python train.py --num_hidden_layers=15 --intermediate_size=512 --hidden_act="tanh_gelu" --norm="layernorm" --qk_norm=false --bias="all" --parallel_block=false --init="normal" --init_std_o=0.00515 --init_std_down=0.00364 --beta1=0.9
Each number is 128 + 32 x the weight over its row's rms, rounded and kept within 0 to 255. Layers, rows and columns count from 0. Numbers have three digits each. The size before them is the row's rms in percent of the matrix's.

# k: layer 10 attention key, 256x128, rms 0.139, rows 62-63, columns 0-127
# q: layer 10 attention query, 256x128, rms 0.149, rows 63, columns 0-127
# v: layer 10 attention value, 256x128, rms 0.143, rows 0-22, columns 0-127
# o: layer 10 attention output (transposed), 256x128, rms 0.133, rows 0-22, columns 0-127
k62 082:146116091149123108149168084125132148124162142152195107140060167158177142130071139141116130162138137191097124144101156117129091116100122094121166167116187091082060143119149143138111156151143109124092122125139140078143147105000096121070119048132112097098118133122174206133091096131119141149121173113109127172117090177157095120133154132117122138103122153188123152120156145106148132106125
q63 079:100112115143138126120114215131127117125100129132161166179097179114094113131124118115124160156171143139080146156160109172123127175164167145138151143109142130114113121131141081149131135166093116086087154117144056166094079129120117177140112051108140146080094084061131081175114107137115131073108114110227144115066153066122096110125059166120102153101138142126179135161047167132097121126167
k63 088:151147145111139108095128227155129125148160174121055101082218106092104100116156129077116094138123126035158142152109168139146148114081132105131121085157079133156176145157116116126127071116117124122159102126123139152108148134255147084141141156122095175180068126125116089149107095131144118141103147129151162123140158090140141145102164108130081074159128094093180126170109134125108141134123
v0 073:100105119147189108153129123149174164070084068109139141087115125145147187173076158078077113144123073121099105157138106126110140126186125211117108158190185124129167148133161122163096149107112131177090142162090161094109153183161096101192130081121147084094131115101163108164103103138179140128038163092136107115090087126109130084133099110138153135091123155157132139097117139100100068108137
o0 078:125128184061142115084136197095093160143143152127132123145002106127092119165147146171094129113133107225187127076165176127087133115109116089107180126067094136136117131128148093130122083150124115105130149139159109180133064123046163133090150151125087138114134178109139134140152099131093107119129127169152124115109154131151125102126174141061076180176152108138147129122125162132128129150174
v1 095:099185047178176120118137125124094115089164114136130135031122092125134214180130090150129176115121138128135119149185122115140153117166121146122150125128145139156131140071142139142143173116142105208083170185138148116139110132129113168128081042165139173076102131094132082161110119134127135126103184098159112100146167129130181074147094127147136113078098131127176124122086134074181088129159
o1 091:115119205062120085087163102122152164137117081179135118127108132111092071108113196105093139119142152079160151114131099124118125095104167102175127159145135120160164137128143124120135067151078175085093115112126125107123119159122173124149151163113107108102149100128154125155118059132087159137092108167152139169100148252165117083172232144070101113112143119137151154139124163141092101137101
v2 097:099070232108085110127117127189199091138122109151083110100134108106136160068096157101109142202172220121107120113159140130135109133090176130182145128160166125127120134143145179132090136091119144121147088089099151141090150140118138062117193140127120120132144156108163152166110125137132106091086131082135120092111085108146165174115140122074160101155191159090141167134155068133140145084155
o2 096:144106067087132151137136173108081095113155158117173177155115085147162112171193062135183115079121138169146162070121192125095157046140058114070098112110089130138167127103118126125151121153146078146150153164157154088145092105071141188107125090126176123105115124121139140157129132184160160127118132150105120097164124021143132125118094141139152181159099138149127090106161154110109125155133
v3 083:090119109167093113116137116201116161098126054096120136135131090142135147155130145131096151124145099118113177138087123155170109156184144168084138125156160119140147136123103150177131200169130088143122141133135148126153133142123141178185134179058159065088104098069070110110181129107178132129080150127139179048125124112111132070155108089125129135079130149196085126104143047160072126127114
o3 078:106138121077170151180129090119141141125187209111088145130105146133093097125142181105157139079079156110136072160179131130120166126097152131161154157081096177120079123103112093119099082123131133098172101084090158153099154118108091073088101066157137158151167153129171141129044083119105144123149146110148139115094147229135110155113192174130120124150094105094166150138122167130119133189140
v4 097:161122098149217076097090118143139149170181171158149162130141053119141192168146138128186119123191148132145085100137117113148091181133116084099121116081131100164100159087086134129103092144115125151126171184115163121121090094110075150117131083174113139157106125081104138176116170118118139144135131067169081118170185147149172153116153088088136102150067096113131092139135098151062133163160
o4 104:124094140149070110171139075118173100110079102096107057118130175152139127134110135086111150151128139101149167128130147101124125031100089160180128116182114140132139098123124168103134163118154161103109116101139136067116120143173165110124139188132148116139118119215148175115095072138175159217152098162090104179124083111124100105150179102115154155053164113132133158155120080106151114077111
v5 073:191151149072148132093089115070177172176163157137127148151153058103122075089178132167116164153075091139123150102101150123106129144141078061123117107048143083127139129162141118153090113134115109071109133159097068122155094184116165101114143095147117089190144092092129186156128146097042157147174155102118129158187129141103147157099134130133113162161138119087139080162114160132133149148140
o5 076:136110054213087137114127045144167099154121123101133106153181133182162168132073116078156100113135141043122150186110103138117129127116121148141112104196110170113140104092084182070155170080145123157118137109141165144085202099174116124131132152120164124180134129179096100145101159164161138119139118166101101122109086143121136143141140127164158077101131123120094130069108072165140129077124
v6 081:147122042139115114167109144116118169090090106130136123133123155138096156123169127167145101051115064133128157158171133151079169069141085098102061119107114157147146147067105132064173116086169121111122168162164098105172133197139161122139112088124057114143171159160119140109119134090104107133143154149167153110162102151123100077104134186135159153095057090089141122124115176146168133183090
o6 079:099169200093125121081138080134155122119137083159116108119089155109122127118101151126109204156100127063101108116139097124192097211170171130137182139119153114109146092157135130122122154157142152121075135123140143230120145133087113095126152147099176147110161074152115074114159071134116101109075137127107110164062142139103140100184193083122078129106157159123115157146097155166159081093120
v7 086:192155125122156096116093114088160126161173171172143104079129090096136101138152123148138111130113131146166115147126150136125191073085123088121161137092163118135120148101118127072126078119146079151126141182106098138157113090131131130116086025155128128146136130179114175147059143133124167159171164130107115234154141138157124160135128107096107137127094085066148121138070172126152218135181
o7 087:131126119178082113110148107127179091153123087168120147128211122130143131126114097099092124162111133020127136147096116127114108113154100130163071124145111114142145102120148167133143161069115165144056118114135126126100139178214140136141147230133113117129120139120122116162175154169172127149118088170069110094148087042132175108173174120149129134078171136118153099147113082116146089090104
v8 106:170089153193171197123116103110156168169112136109116148155135103113130130098106115079120176172132109114114097131131136099191153202140140115095135162137144091134139133107154139173030117160106154133090173135054184092096124072135078138124167131134180136153126167114167121169106161166075146079128098071166119108115175128127153171099087121151110087142096154163103094131101161083075117101146
o8 108:125103080112132085135134210139123146121095125080178129129093146105130156143133149157117060146130103175160155100139157144090112074082108124113122114142123176165105133118086119111191120114168121118195105141174108080126025127155148143154163114132036148141158104170108179121167128129180134168138130182115080149118106038164125119158132096106130193131126095155119130077147112157084105130113
v9 104:066139163101099098159126139187133124080071058124106100092140109129137138076114141113098130146147126117072163130161152171123127111105164151162135147181125133139168099099173180109132161067110135106154114055092093163128145126153155112125158160052174123119147158109164080121150107087158085118071104128129150093115022111100091157093132161139188140100174146161123177131132110129164070150127
o9 103:144120124102153165113143121124094129141161153147123186151038092128100114164172108170164133085111134248121133090132139131124140145162120089106132103094116137125124128134117099140122075194157069149111115153129170147139160129000131174122134043132154113077129139116125131161136104176109158088130134112123130097128156150124139152086114161104095116195092156157151095110115205138101135122148
v10 079:077102105116186080079141108109182162119157131117128123159120133122142137152057121120136111153132112121130096151145128115073092129173163231168140159153199135118118141163165119205126146162103143146109132135122210051155101128141087124157151093142101078074099103122116104155191135149120114136089210099146122119158106112138122101114134188119167108085127161172133124108138103131121113056175
o10 077:188115195065133174137131146092098132132166130137139080131083092158121142147131116158132111116132095134181145109185167123118169107097113089061128114089072152110128175135143106083087086134121133097171142133165062136111072141078181105077166127114138152195172134106169201140107106117126108144158118159149127126109145184159133091139158110094070107180171082113117150059138157144129167150152
v11 084:195112155131113151071125132095151132229161184163127116134130103111124093141160171123163113086101139129160137114130133195137132153116080103091126083084104108133114149162128105087106102126105164114096141168103135120131111093110077096084122080127119173180153143174141180149109087081076203147183107130115114162148159152138106108091124100095112137103134092032157125187102169164114164164156
o11 086:121138079162105104130140097144149094135136078105065135113213139122197152151111087099106112169141120061130166154111096120106118103114122152173145076185137148165160076083129179137122177071129143132090152121154125079104120137219105119152137164136133122110065108162094121135129187155215114159097138127084113141116115053126127137133145126166189101121146170113117134143149073121115120067110
v12 078:174134166103086185129111130097061101173139179149112124139138161100129104067166121151161142155106164112052133101139145117120104099074106056114141097081135110109101124113187145088095090077153131078149114108132058186123120113108168068092134124131129171169155155150193173146124124114078127116193081114088097162135099122137108152110174119093102131165143112072152163156116155141190146153130
o12 075:122117062194121128130146092181173104135079106115194151151150137126149143114100091061125119131132133171118133124071091122134117126154127161131108108165146088139170106141111188136168177142118127184110135157144164072146191124124103184155101129127151106109083066149082089107143190160163140102070138094098119123152118066087131167138061148170184084099129179155121095132139101125112098062097
v13 100:067156131126064113162125125145121137087082170177113166115123167166114105083107115147136122064122133102120126165147085080121094093155171109135152151093123123096126146111082130128201092122161163176119121124165156145188145168126137144139087126122077065137146077148081117085154114095157101074105143164098197134153109119083133087161170144114174146148148102028142160102163140158124151079077
o13 102:143177166100168156072144171137146120099139092130117087125100125124152122149159110198154204125139156203140127073134107130154153203163139136128107135118079127104132171140170129088082173158094111121158140125106099146105061106072107137071109161129162141114126142075139053162156088141061098126122147140139152141135155035106145114088083150156079166090139124095101137106109133156162138178126
v14 098:113078129193045159114137119091148136128123075097102117175125157129150074097090182106125181145103066122135196136038177146175110080151156140107140146176147111109155099170191134197131142134149142091120127062085128095152129125137099132117142145080166105112153094158165188136180118133106137173152138109119164112092097120123123144087127090117102154108128165191085122140160105115160148093121
o14 096:121155100115206161184129170143097113138169202081141159099144111119087124118148072159117054110114134125125098161119110165070173186112116138139145149043115182166099144091103119126131102093156101137162116106142099109110135098101123121127114099133093112192167126114105171111102196127195120055116154100095108093154173120174145189130107110165127110158135113107128129066145137167119145177169
v15 081:150131184076128117178142154135098092143134126092112093120130139131093119100147167134142106165114187126169131094187176171101145116089150111144108095114072151125195132120073115049137123112129135038158080092139099161085160156124156079089149204113104175184158176161152112120090104175151088141117070143141061113099107152100117184151124126134133126189138109083134131139128158133137115172113
o15 078:116108126150065133123113112112069108142117130134150174092089131097145116132176128075139158145139117248076148128074122137174089117160101136113107144136187100124142079131125136198162134136138076161103172176149158125166193081108118144134138098078142117065108159142081082111179140148137128109136131101166123071138093093103094145099063102162171126127089164151142123190131148097126168087119
v16 101:106101131140105123160131136166103128071083089115111053082108164106140096072119119117079158140080123124107140153155135131187176089073212115174160142178133134105157125140141134148135141122155141096149063054101131106136158118136178108167155158081151112120128131177134152065123118151169105105075138153098173108112080114116112188096094129165129117104174141169120178122137127100207157067112
o16 107:139156152109173167145146187137121112152145169173111226142195082121099117134167073176162087111101110049121112141114122151094149180176113104060080147086146135129106139139111096137126103145132073157127111143135132140123101123149100151117119073130106157097149164060135110161137149137115143082129131079121154096157143051149156146103100118146103173181086145140127062099131192165093124172106
v17 104:098132155132056132182146162165090085092096101083120082146091180154088098130141137141101183106085149126108132129109128129131189096115189128108175121154115144135152140116154158095173131105136128109160059084126080153105135109130175091163121159060129157084121160240134137084168110140160062117106150169072195100074123119115117108124123127151123106160197132137142146142164151143159126140113
o17 114:131160123113170126133138109133102124149135134169114225111199115087088101106158087140148077127117100023110102129127083166140117218157162121109079129124170115081133111146114087157089118154124110137104136146121132121161149134147099132115078084123127166099131125048105099138106161126116137074165129080154157118151152186140133144116102164213121124174075169095123126156122206131116159150110
v18 089:096127132117074101174117115154143154138091178172137151138131159138097090082150173158097135142103098118126069154130129100101119117149175110111145133092177134086158164145147154113097057081166164115084145128155145140214108144120120140139126089072036085188171132116120161089130116128101120098125129091117159113155117138063138054156119172105171151172126134059107137115112197149089172097106
o18 088:174149119132165143086136148122126123111105101112112098126132127125182128144153093174144157115115117110133145085147110134156164198142105137123083118136086159138125087136107126082136172138112086162188144153144108190068064138154110119073129174112169168133135136122093075131161125186096065117126158166119118134141145000118146155113076098179128187105124116127112120069111098178148108169110
v19 085:138160146110179169137100129123117137147121150155131128048136124115105191107141131122166114112183130133148118119209112127155171172123079114107107099107098139148121111055127145030084126091095129107117166180139135143105139180125084118097133093162156195154122164117170098118047112100122172080133081120156062187114163144171137142148118149114138116152140110076170105168110156120102103202119
o19 083:114112139129080060082145172126102140138084052134125105142064143119169120152122150120104170152164137210100181075107140117130073094144113130179195111175139097155169110131146132159161124129140163139074155152138141126157080115103153159173147150120105104046091101163116093118172100158106162177099125152131134121104116058107111085120157126100132189090129166168124145182124110109131084069123
v20 086:194126144063174120121080122158070096128166155150135128114129111091100071138180139152190123104125111137105134119132166147083131140079089079126125103098149104136114111081098098045156118152115077083131121164132067189120120149129154122113087139127159170172127115118111153118102121091147139179188138134068134180167077133157069143131164107112115150149091082087125114153075175142148145211144
o20 082:114120096209091133158141038154180102167111092129094145158187141157167134109085099062091152146143122068106121185115099129147106132124133145178106105169132112121106080160113184148153173107142157179095115123119172143133222137189094155133123113129146117087073144167135080136124119123148138111125110110121120095125085096080133128133141163149151081066120156157145136175107107111146101045115
v21 084:084150100168032139093132118104160192116117119115139160127102193141149099120150141115085149071093079126104157137090101076135169090165114148087129159148104166124125120184215104144122131107166125210083136152132142092127134124158127141148077084136143127107111070151168120139120110090115106127132172119149152196094143132123099055103105114113109148080100149136158100125126147108179117031126
o21 080:106157099095192093079130213107139171104118136137124134129105129108100120142089134200087095164119094114165101091154103165096134186113167096140158140043091134139149155101130132124130111129083162113149170121115065132139065135087153111143131181149078099183144117067097136104169120111087112113103152152147147158143177163147148124168160138132060129172191131139097153083108146137104088202149
v22 092:148154104173130168128135117110141151163109151144143170134130133124174118104125101129165158067144050114114114105084104064188112193154138116098161138131142102111083062114150131207116141153104168211131117143118177112161102068122062190171157122162168100102101100124074162105155148132135159096194082113118159143129200124135101132113131115123099092109120128167115110112153077081102179106127
o22 090:155113123155189117180097196177152165109104122097110073117146138149120134113086113179092053184143142121150106157134137141108145126093145140161115136144112159163113200108123118094103135110158147081158081093088093064097020159141101114149109119185071157172082102133174164116078135095164147173120114132074134170149108085151157126122143125155126148076156080140132142120141095165132102161106